{
  "num_attention_heads": 4,
  "hidden_act": "tanh_gelu",
  "norm_eps": 1e-06,
  "parallel_block": false,
  "init": "normal",
  "init_std_down": 0.00224,
  "init_mimetic": 0.5,
  "learning_rate": 0.000792,
  "beta1": 0.95,
  "lr_head": 0.0054,
  "warmup_steps": 422,
  "batch_tokens": 65536,
  "doc_mask": true,
  "dataset": "wikipedia_en"
}
Each number is 50 + 15 x the weight over its row's rms, rounded and kept within 0 to 99. Layers, rows and columns count from 0. The size before them is the row's rms in percent of the matrix's.

# up: layer 11 MLP up, 1536x384, rms 0.0306, rows 433-439, columns 0-95
# down: layer 11 MLP down (transposed), 1536x384, rms 0.0314, rows 433-439, columns 0-95
up433 099:21 28 63 76 35 58 62 52 48 33 39 52 47 47 72 50 91 54 52 46 52 56 12 61 50 52 53 34 56 56 69 54 78 62 31 52 54 59 58 48 41 66 46 52 56 48 39 72 46 43 46 63 80 32 61 55 34 35 36 76 63 25 32 54 63 57 57 62 04 51 56 28 28 36 30 92 34 56 54 75 55 48 64 28 14 57 34 33 50 45 43 68 44 34 36 50
down433 095:32 49 43 37 78 50 35 51 44 41 67 76 34 35 25 57 25 50 56 57 48 17 52 50 56 37 52 42 33 57 46 66 51 66 44 59 58 28 63 75 56 51 76 50 49 29 23 52 51 65 33 50 59 62 42 50 46 37 65 54 37 58 40 53 44 47 79 37 44 55 73 66 32 44 62 20 62 43 51 36 60 68 48 49 65 44 62 50 25 49 50 58 52 82 54 41
up434 094:39 32 58 67 43 59 47 19 50 49 35 56 56 46 53 73 52 45 35 49 47 65 32 56 40 39 47 63 63 21 61 23 57 73 46 46 56 45 68 41 49 42 65 63 41 56 52 44 51 52 66 61 63 26 67 40 49 47 62 46 40 69 74 63 55 44 58 71 06 47 46 39 33 70 34 26 41 43 78 78 66 59 61 54 24 28 45 63 43 68 32 74 38 73 36 68
down434 103:47 61 16 49 60 43 44 53 56 67 49 43 27 74 31 61 42 79 59 56 63 73 55 33 33 47 71 64 38 52 69 63 27 67 72 40 51 59 47 48 60 48 50 41 48 41 59 57 39 74 44 49 41 61 55 49 65 85 42 45 46 65 38 53 65 56 55 57 43 70 29 63 39 23 36 55 52 46 06 37 49 31 48 65 83 54 47 34 52 48 41 37 26 55 63 70
up435 099:42 56 58 45 51 50 40 50 29 56 62 53 49 68 41 59 28 63 58 88 56 56 54 40 39 33 27 80 54 58 87 59 46 65 47 52 41 43 36 37 39 53 37 32 63 26 56 44 45 12 53 63 63 41 31 57 61 65 52 71 29 74 25 61 59 42 64 50 56 71 45 49 67 42 50 40 49 59 41 64 45 63 62 11 52 37 51 71 49 35 82 49 71 44 49 49
down435 092:33 62 62 44 51 59 49 54 37 61 14 66 33 53 60 58 50 36 63 44 48 39 49 44 75 79 68 47 59 53 28 48 25 49 33 63 29 15 43 55 55 49 27 50 58 53 46 55 56 63 18 38 70 53 49 42 41 43 50 44 35 65 62 76 56 56 61 87 64 44 45 56 40 55 48 23 62 73 58 54 65 36 34 63 48 49 63 29 79 58 51 48 36 64 82 52
up436 094:55 68 51 43 58 49 49 71 52 63 54 55 35 45 46 27 47 29 77 32 59 40 73 26 42 30 47 53 32 54 00 55 61 35 20 74 29 64 34 49 55 51 44 66 44 42 41 55 42 25 35 62 40 62 83 56 69 58 32 64 24 26 36 39 52 51 63 47 45 71 49 52 69 47 45 68 37 64 65 45 32 34 80 48 57 39 27 30 71 47 61 50 74 09 29 33
down436 100:66 35 44 48 47 30 46 39 36 49 45 33 69 73 23 27 52 47 75 42 88 61 61 43 20 32 34 39 43 53 60 41 52 81 29 62 44 61 64 47 75 27 57 50 53 78 73 68 47 53 24 63 65 60 35 38 46 40 49 65 36 44 76 40 49 46 77 76 51 78 37 51 49 64 32 49 53 39 58 43 41 25 46 62 54 72 77 51 32 56 49 50 33 37 70 60
up437 109:44 77 36 73 43 33 47 43 71 54 44 70 39 58 44 41 65 45 51 60 55 53 84 41 49 57 60 23 55 42 41 41 59 45 74 65 58 77 37 37 37 42 53 50 45 43 57 32 36 32 59 60 63 49 29 74 71 24 47 68 52 35 30 46 35 23 69 48 75 39 56 65 58 53 37 23 47 61 25 52 48 80 62 60 31 47 40 51 83 20 36 34 40 41 64 55
down437 106:48 26 58 62 60 60 42 64 45 34 45 58 70 58 72 53 35 58 60 43 44 70 43 25 50 71 62 45 47 70 58 56 31 33 17 58 55 54 47 46 69 61 33 84 31 70 56 39 68 46 68 13 49 35 86 56 23 67 40 47 70 35 53 55 53 48 54 55 20 55 61 47 68 32 61 37 52 49 53 42 24 51 24 49 69 56 40 31 55 66 35 51 57 39 57 32
up438 103:26 40 56 35 52 63 63 34 70 53 42 56 40 28 32 38 50 42 30 62 43 59 68 58 51 61 57 61 37 08 47 57 62 45 45 50 48 52 46 47 41 31 85 57 61 37 52 44 42 45 68 81 72 62 64 68 50 50 50 53 66 18 58 66 82 51 59 79 71 62 55 70 56 59 46 60 64 45 63 66 57 66 53 54 75 23 57 57 30 45 72 58 36 38 38 31
down438 105:44 68 25 37 39 48 41 57 62 75 38 43 56 38 26 42 59 54 57 80 73 41 40 43 47 60 39 49 46 52 30 89 40 54 86 34 68 71 59 48 66 25 57 58 43 45 59 39 35 44 48 56 57 38 23 52 39 49 52 40 75 61 32 54 67 72 55 51 37 61 42 58 43 57 71 60 46 43 37 57 67 64 37 78 53 60 28 24 82 33 42 46 40 68 68 74
up439 095:60 44 55 72 44 47 69 12 45 53 47 51 32 78 64 79 37 25 58 38 53 59 67 47 45 48 65 32 48 42 54 58 44 26 59 51 79 35 74 32 46 71 20 58 42 60 61 75 40 47 53 79 56 47 59 58 59 55 33 59 44 37 72 86 21 20 54 65 50 59 34 20 48 55 82 30 32 77 30 39 56 73 59 53 58 39 43 65 54 43 46 18 64 56 51 42
down439 099:48 22 27 48 46 50 28 60 49 58 49 71 63 27 54 46 87 59 61 49 35 55 18 52 17 40 51 67 10 60 60 07 38 65 41 36 54 64 15 75 63 56 52 53 40 41 42 79 71 70 40 32 61 32 58 56 70 59 49 53 40 63 22 27 52 46 42 28 65 29 58 35 42 38 43 33 49 75 56 48 57 29 52 42 56 37 45 62 68 53 47 40 31 50 43 63